Part of a small language model's weights.
Size: MLP 1024 GELU, vocabulary 11534, 16.2M parameters.
Architecture: LayerNorm before each block, rotary positions, biases.
Training: a variant of Adam for these matrices, 450M tokens, 6867 steps.
Each number is 500 + 50 x the weight over its row's rms, rounded and kept within 0 to 999. Layers, rows and columns count from 0. Numbers have three digits each. The size before them is the row's rms in percent of the matrix's.

# layer 2 MLP down (transposed), 1024x256, rms 0.0394, rows 411-460, columns 64-127
092:516481523506580546473509481496452568536552451544524527535473517528517562532449577577544490494463432473406482465549480459425496546478527493412422617533525448619522494583536546584514527562446422
097:494401657497564432512561443526469557554439533494521662575472498406454509498540505532470474473462487534600535541396507496421580458510564523470528481459454473428419587478413525513463516567593450
097:437442610514522535503495482598445517511510607582526482486517498523412512520555521513472540512485507476447557451456467468521509452421492449471474489485504468434674511485447569476444509588530503
094:497511472505378449492524552478517555462502367458545441496442619514517639496561508541539491541517483573556415373524504484449520464451513445511492469441496495513530544499418549520598545575547479
115:553476512480546470573500518526567489482452560517544559580411487480566527403480495539467520510425541534537505402444503541408485563523434556487467586360389502553504490527580491542449463511462560
125:515605515483521526487491509458575496494444545501545413426469570510514537540476534418543497454480469513578497409565512454454482525476482491564458529630528487520472509480391512442501465436472557
096:459511473426537476530482491529487454494397503513509541463540501445577556512573487509532513509507476485455498477431455481560385489422499519531512471481563537433543571470437616426549478430584505
099:488534434465567491509537578428434534472499561588446484488545468482513457498406447501541506456453538528501518439431497462483477462509463498515522592545539429465516466499447567431563579491527473
089:524568529577424473474419511543573492474532521491450510424540486508462553405540526448447488395478514485494442496464533455469549498420483508484523520605512412500523548419415504591495461417414427
122:592588579504550429468584540642530435527435493518568469541427505483480516527426505436457541514581495499543446415573548485550438445554478507532454587475541457470491600471508473416412514503441591
090:446498543486387403477525518492365483430575509430444468482463493492547552458543461527526504561531514473436445541537445477517458519443498495466423540545528485513434505534484494512555573486446482
099:442388423523517567404524531491501460499477483554557443628530453491503483447492512444577531506582509455435510423437572463421476456484573567484491408446442487504560507483464515496440479556542489
083:599461560509560426491516420443454491513596443546548412449375462444454475545587412548623477463532517538590493493495578526496589473505530504556462526394498480449477550424526418449563465461566606
105:562442471520559550388485429519519559473508483530552430517473647484484403477499479489575524495508517374465526456517545505478438439564526617433441496394526505512504505496420537473444525544518540
082:479535445488504521560487485524435443523459460525559445497531429552516477396509515562514472554440490507388518519493515481542604490510458481533520491484497562543516548499436503385581506480515515
109:515580436484451498550444527541504599528615360534452529507441555457488482543546465513541500436559545548453578579549494510417494534496506598509561580553511507464522507475484456495465483429512483
115:553434556488477531458498499476473472486510427536491524435509510400525514564433445578477495505473544418515555581490483540584452514542415445543444466542467498540518484470649517513456516532573543
084:462456529479525430508513437551492466492496432496457513487586534498476438526489391513512466480460488405509531504495392467496603522486481474532501442450526441450447499443494555488655479433541415
143:520500575472559549523444521447455538543417521431494499534514416534480503472552491461483539451544485452464529469484586505578508474550527498468584584463435512560580497501553511450446538440490460
087:424547596418444458535528502429500508504575598450546534462479498494569469578520526485409504597462468463531466471490479563550556418463458420530504603441486414494453571448422469474395511477593474
106:504604394453602513551563453422560506521537495527575426458436560479523493464458437548487537484476487479430466455522580559420492417482481481607496485523535531460485502515457554465437501506461557
104:492516468499480473494491479491424437415592504433507432583490465459483472490565538522537506559546530488398547511494552517478457466490551516472506476525519472459605575504359527583487477507473553
093:405553395523554578566541516472433476483517425539491489579518530543491402494532479419537499493432497425461505586406484473444512475551456569376446554510502416467543443560500466458538511551407455
093:459535403480462488467516520533592471486449510520474451484497396421482446413496494568489500555442537482565568414472516583479480510438501510453553454468489426585575507500441500507430547534535455
099:482525519630423453527513463449514534453563577537569379513439464524430503462502537437599500445436485548624459441539418557505539511475578525531441554555473435524528468541566508508474471491499572
085:449457439518585538558577475593472488495413479487481485488448466523514516493460363553477535431540547507508472553487528479560495474446491511417515481593452480472485521585437538576465469531589531
079:435503541447523410394539548417479487449455541497516446455613532465493562490438488550465547539479410497515548461474471447540396500445532519590503486509490472531567473434438515536498504458473474
106:534500518542485471589463522540433354421598424534498470554502402499474441571535506449514478529584517444336600482559546483452505503473536563507471411515509526489500530513438456515486466575503548
089:404412530468576536407586529501527547471446551464492497440483479535515575530457483416518474456552565444523574517461511452499458525475475501578580532519511506513569462484487526495536562472474496
088:475370379537549464506533597547489403470554462504481477540507497498539457430497537500574533568463534512499493517490504479544554455523530522414531414588483563414601452530383450576542488522511460
089:495489523560440417501462493498540578540536604499506459428513511445545437385545617468559527511466446513441507481446439542417534518450444539518490499397530479547512492439461467442407515565476465
121:491519538610544501441497503536484462567460509523533531515573478493525463510575501456554455514591502474490439571436478440561485477496466446513451559445493569440555398515530478572591547501426416
101:490584579499482558500495543506380466504616498532474489428537555476469492549424513570518569441534445471399519483472475513518488561544442485555440404414497500404506622539490543553530449466448490
114:458584436482402521526512441518500456525604350546508504550500555552543436462525492500599498467555549531496513565507479517463489549403483534524462573509525514466508469557396533479434528526516568
116:550605454564505504423455529488593496479466487442512438457383395447539493450450453485501495490692441523502503538434538501499507463517430453581420543477529492487523526569561524507557449522529505
109:532451455502381470552560547534461489532470455477648445514478500525480367477523474635531518561453514508443458515534585546578505490484564511545497425505513465402488496487528487466405505458571609
111:499428492533564450505481575463493502500343563469544467480476523463447545469539535387546517478494557537459547461503480483481505501481511580551514591488445441531461497555456608556572563564485614
088:503473535518456440535481511489491572418475462499547448607368564502488562526530504476597437520531469490426554444472509569462470431455465466500402521419487480421481525433429525529599519453438539
119:530620509450529489511443444492584514532730361515454594498547482543527462503564468619488538526550462489478473580539564487483536514453524550521545425347503558505529506457534480495556563543407603
118:581439438544548516491497495568482445447399472559449561483482507459492491410583424604530545521498571486455487492424539507439511418507420485460498585417449493503547562475545423524436527547452529
082:559547513495509473455539425557589474495469436506439461623488529496528529521466450592509498485485526525562534464433530515485471435425491529530516527519425455537511499448506460531530407554486508
095:534520544509447511540555543529519515537421570599477548542470408465491457514521473514444467462553468458468425429356501536461489545525490531489515570591500512456517518451466528465493493582525590
108:464538464531607522441446451578582501477432436449443487527501509523456486524514500508505467430483567483511521535595554523546578487439492387517502467550438535541490523499441513515504499517494478
105:462582438529552534479447423494576535542528626525482508446543497478486549428440460534447462440488499480511590550543441575543499484519538412563567570543537560515543547500460472438487448466445465
097:467424453467504500484532540506474535541513436517456534502514469460461596418523529460465464510575523508522524501503492474536491520455425529491475417503485497424592521487419574452488497505508482
078:475515583483472549521521568484570484446480529553543457570488375488534419567454539458470469498433558373586423457538504540529513504511486470447508473517498489536533475487392488557521476468533462
099:493479573448543423400536453502376492456526485509532432542559527470367530572508453480500532452459510535399509467434473426418477521535409540436514526432604490489447493560357474543507542540498493
100:614502561464584503497457472494459527494470533558516491516386544551467590482451539451558493551581496559483512494543609513465477503513502420491498514458521469358412507429521454455591494470529494
080:529433458455505472543579547527526491502433534523464527467602466525482436595413477542534496466476541474493565470497499469446533563538430479512448512508574503428537503497416570554484537408507498
081:534540494480498528569538591423605541499480465542477408527580474517508542487427541488530532478542514506507547554517530498489446436486438432423559577332490478495497530558394511428497454491527454
# layer 2 MLP up, 1024x256, rms 0.0425, rows 412-461, columns 64-127
095:529596334507438575475430549448514400431543483496432393416521516572553491485430478473512557515535500454417444467571484526562390536490431500535487525527571492549555391503486458445523475452375531
102:566519381524493451548485501474589490528462388419453575500525502516573493481426491508516461494497494504530424535505544502433492568627485563573486481511506537533384463487515452542553508437469494
100:461522521461595539502485460517485449511526612574449567507553388479522361484434486476467534433482527406457591611498540493511479559577454553524479515505546488473465446550536503546375418388445504
106:433481475567463519459504495538468482565562479504489459428613525529433521586503485427495545510561488480495499578597496481542513439503539473543575405612567505440478511551451520417482468453519445
119:513398472501493495503479503554468492525525430443510594572558442502443436446509474547473458522511528469478503579480481530549510524539532512486547475419546500454537511505454450493480578575524484
098:557505539536493545437507508469532551498572483479458433500493474606407447487412557469451479493520510507579483534585538457433632548610503496493486540523471486568457422559522408538436512588438495
103:541462561528442507532488453602562496529475459394503528489442562491455523532622532490436476535547492470514464578569505536501535509527508575492477411437433550558456532490506426551450436495452491
091:439410491431562532479562472465451509551500454517485543568461493530542467584446392579533473556505465547533498539531456533533448551596491523528484486418499622487496467616543506399495551532573516
127:500387462479446503615417507557522459546478510575462478499505594472509406492612380548411507468474516469445424535413492449431529565558548512490476482491510451516458396563491567571482473426503481
093:567509445498589617519468463512622510566459483576487547511524527506427451563437515486432505442475452509550514502455577526493510504590490499546545470446473530509578497498494494507396431508552499
096:586583582438482429646456463495483559528502513416443614418455567497498503497547476506440466527415497539572477600562443530538528551508422417520506569562538501481473493524510517455515472456436491
093:453530443517397559495453593545531535495470498496417548602621533601603481465417548488369582498418523432461504493480426450456412513523453513486535475555527514537528460599495586569413524545397453
097:415542500428418478621499599449461430533513529454450560493543391515494545526486518492400491513502464621509426526507498503507541618451479399564522470550494484477515522515490457500517446461475518
088:540444545539514451455534525453529571480546531508456559529479570447446499586493446475480482413523481516607447484493477513469395500505551487517466492488530444454534453543526537584398521527484454
100:472420536494555486456537482464545429481393580456514494473571454535517518459409515519454483545478459452528402419488532516575518495526496361525401402443462508483458465526537540503501529550510522
111:437528419540527462539547530516552512529490581467512515529504480585478470414509583406536590447537486563470423499489502437413571511494539527499561550461531543483479506523497477487498473433435474
091:562505476482491586507467555469545529530547582534453531477423462491497511492490530495444549505499524597547453533497604508506395501534544504485501526529471602534525495545457472559329515533473541
134:474483432514436482485586485581534476463617465570460504477526571490496504561445500482481493611478498528530459549512425522444487499486432500582428393532558500429446491519523512579557434545518510
091:591467363586579552477436514580472482496420445552475422520500409533424540431470447532530507398557525559457514546551465440453416581554525529495506402555510573493536419519555502537534462491430542
106:485477525518409513486445573582466532444435470465426595543561440539412525525521548440434514477545523512515550575497447431576503565576474469405503545436493528529528550540459454515505518501582449
104:507482488505506555532511530547538517617366443599448574436487559576476554472442453497410498471483476522558458470494476425523540526559453532539490521447461561510391405492529493417461564467533431
094:546435569491479459477468528544546472526499547445492492460516491462499565532425468609428482449525509596534449432611488523546486539488570427620552431467482574506529574472497523518463514427576525
093:557476528490506507601486474444429534521549487498503531516457616580505552583508503433488506434529452526485405604504464411510538482575484490511402534556555550426444523458500524453539443478428543
091:521478448385527564485501578569477473545448459476427609528578543522571468534497476545424536576546533472406522557473567415494435455549421499502561452436525612446415538507422499536471514489486421
093:540498530525445500428435552421536488535601531525448534481507570480480504434511596448476482488470464472558523477398496515462529524586547498548432564407540485515485476456510441399513554468413488
087:577476486496459568632466439573520498536542429502434534528374474501451428523568434477521434469492623504505466586559520530460582493611462506410532482502523534461409513575519524457510468504512524
103:511508451481532497434545487436577657550398513425491577451515579540528572401445472520470578503408455591629387527452505515550466533542465437507527558486458512494470516476508530470493520449509455
094:563578460520431486617424478483483460535546466519426505583496478465476420444568475531484496523480459562480374493554470535485550446593577480441436477490472516455430527524487479486465469546501451
090:523594596455484547494457441433515607544443535481473565500473533495449554568510464520451484414533502501522474491522508507438458568490472463567458574397478468601440577475518567451469471472470510
088:502503458440531571529530516461458399473473436467439526530456486544441545568479350511451495497522560519568495537546560462556487531560541469500497476598475510404524529574471515543545463441525556
112:440506487426469482523502517437548520444553548462450483455486499539479493468390444506468508436426499540505502437604517561434491487507541554529532451572522403523487635519497522460442452499541564
098:501401431503508480517521484569602549464393516472460507575468507555569520464513476469469477541462583547571447503551533478482521467499505509500556580558539460563479390442469449442500586514538534
105:510416539526605483468512579444532524479416597459486504445503461475478554533500474522384503524465400461477488444464550523568533464617525422483522423470493481552481479486556470548559477458470433
100:450405546453505484573569523522419467525547535493453604491603588495462483528523524523484596478351574518493458457593474524496471564487582605497595452489542522507476456384437475488439504462461462
105:475511533515568508465425475480516499496509526489421543490532516466458605519486577374443541415531458459578518495490427422377554531526448512488492549511522615614554498528491514507523443546471421
110:479519499448442538498499477555497513524620497543461513512539496533525433538442459593428548543561490444569404517465540496494464514537466462485500439511564535477459508534492481410468448433504378
092:504563457449544595454492507518524422556537479508432536431598446518535424472489481513401557481464543538545452578536513395525543551531499492512580487516509513577501508563527471503368492571553496
117:473441479504457496510554510574446453471296600496523446540382482458492519520396510408491495497498555497539517427474441523486469521534489488536467491550557415491460484560495526489473429519565459
105:428564525493458479506490526474510568635582535433537439527538497554488505583430570384466490460476424517506509498514499463536483598528586502552508457573568546504444494561469559489563503440559433
088:430448518494467521563462541457432538535538553493487533383530514518478464475542568414487512495484487460444435529532478492495547565577469478449477482467580564467513463547481554457438570477498495
092:448520499441527476470422486527485470488572438404475516464536603545512534490437515475524562534481528543539487614624516470492493456462490486518494447385533510566493479535547488512489517439439394
104:483440524491450514573584550441434521521627558591501510482518512496545527472502474502473553552502428507484490518389466526489456514577482605498492489474544441469555459505504539480511514476499527
103:526405567494436506498560587491491460498527413465433525587410503535484420534546505527503563523514460506539418501446572457471489517480470572500408432435480414438486458516447539556493520490502517
094:546567536502469501512490479509517464462486533483478479470475546554573376571461446512506522485431511493455468494538531522471516503577547456503495510507536483545444479500528479535460506487527520
085:494493400499467472520508410528445521549546445426473540463501655562459572473522484491531527490556423619430567579442497480450498492490491523542472509468491517473474513520554498463494532459430527
105:529489417427489601586379549518622523525470473492338559392475466509647507503502506545414430536545505517569462512539512481559487529507526408530532443568354548467518502506437484455504460416435535
100:396467480508398512554544553549543462497590460488393504501618452435525415528564428559444503402373533453545494533410511482528542524510493543504457487500577433613606481535496592498392501530413539
092:474504562512479553501411455476451453515585474497455495494394555441513564422592452456457468515545433543504450553517508546546477447466602574507587507463448470518441521531483472470528449579469525
093:472482498521492463459446414579441465541521498459494579490451489509447492546597422498451479502448495484503433465464501505490573599548539563572446423625518511497492414477552512535487559459458503
104:478478425399434463506525496450527432474497411485501410536458524450452524514530490472509590469543480549508500516540546458496510583547485400502489551465452511539531491455472542451475511446469454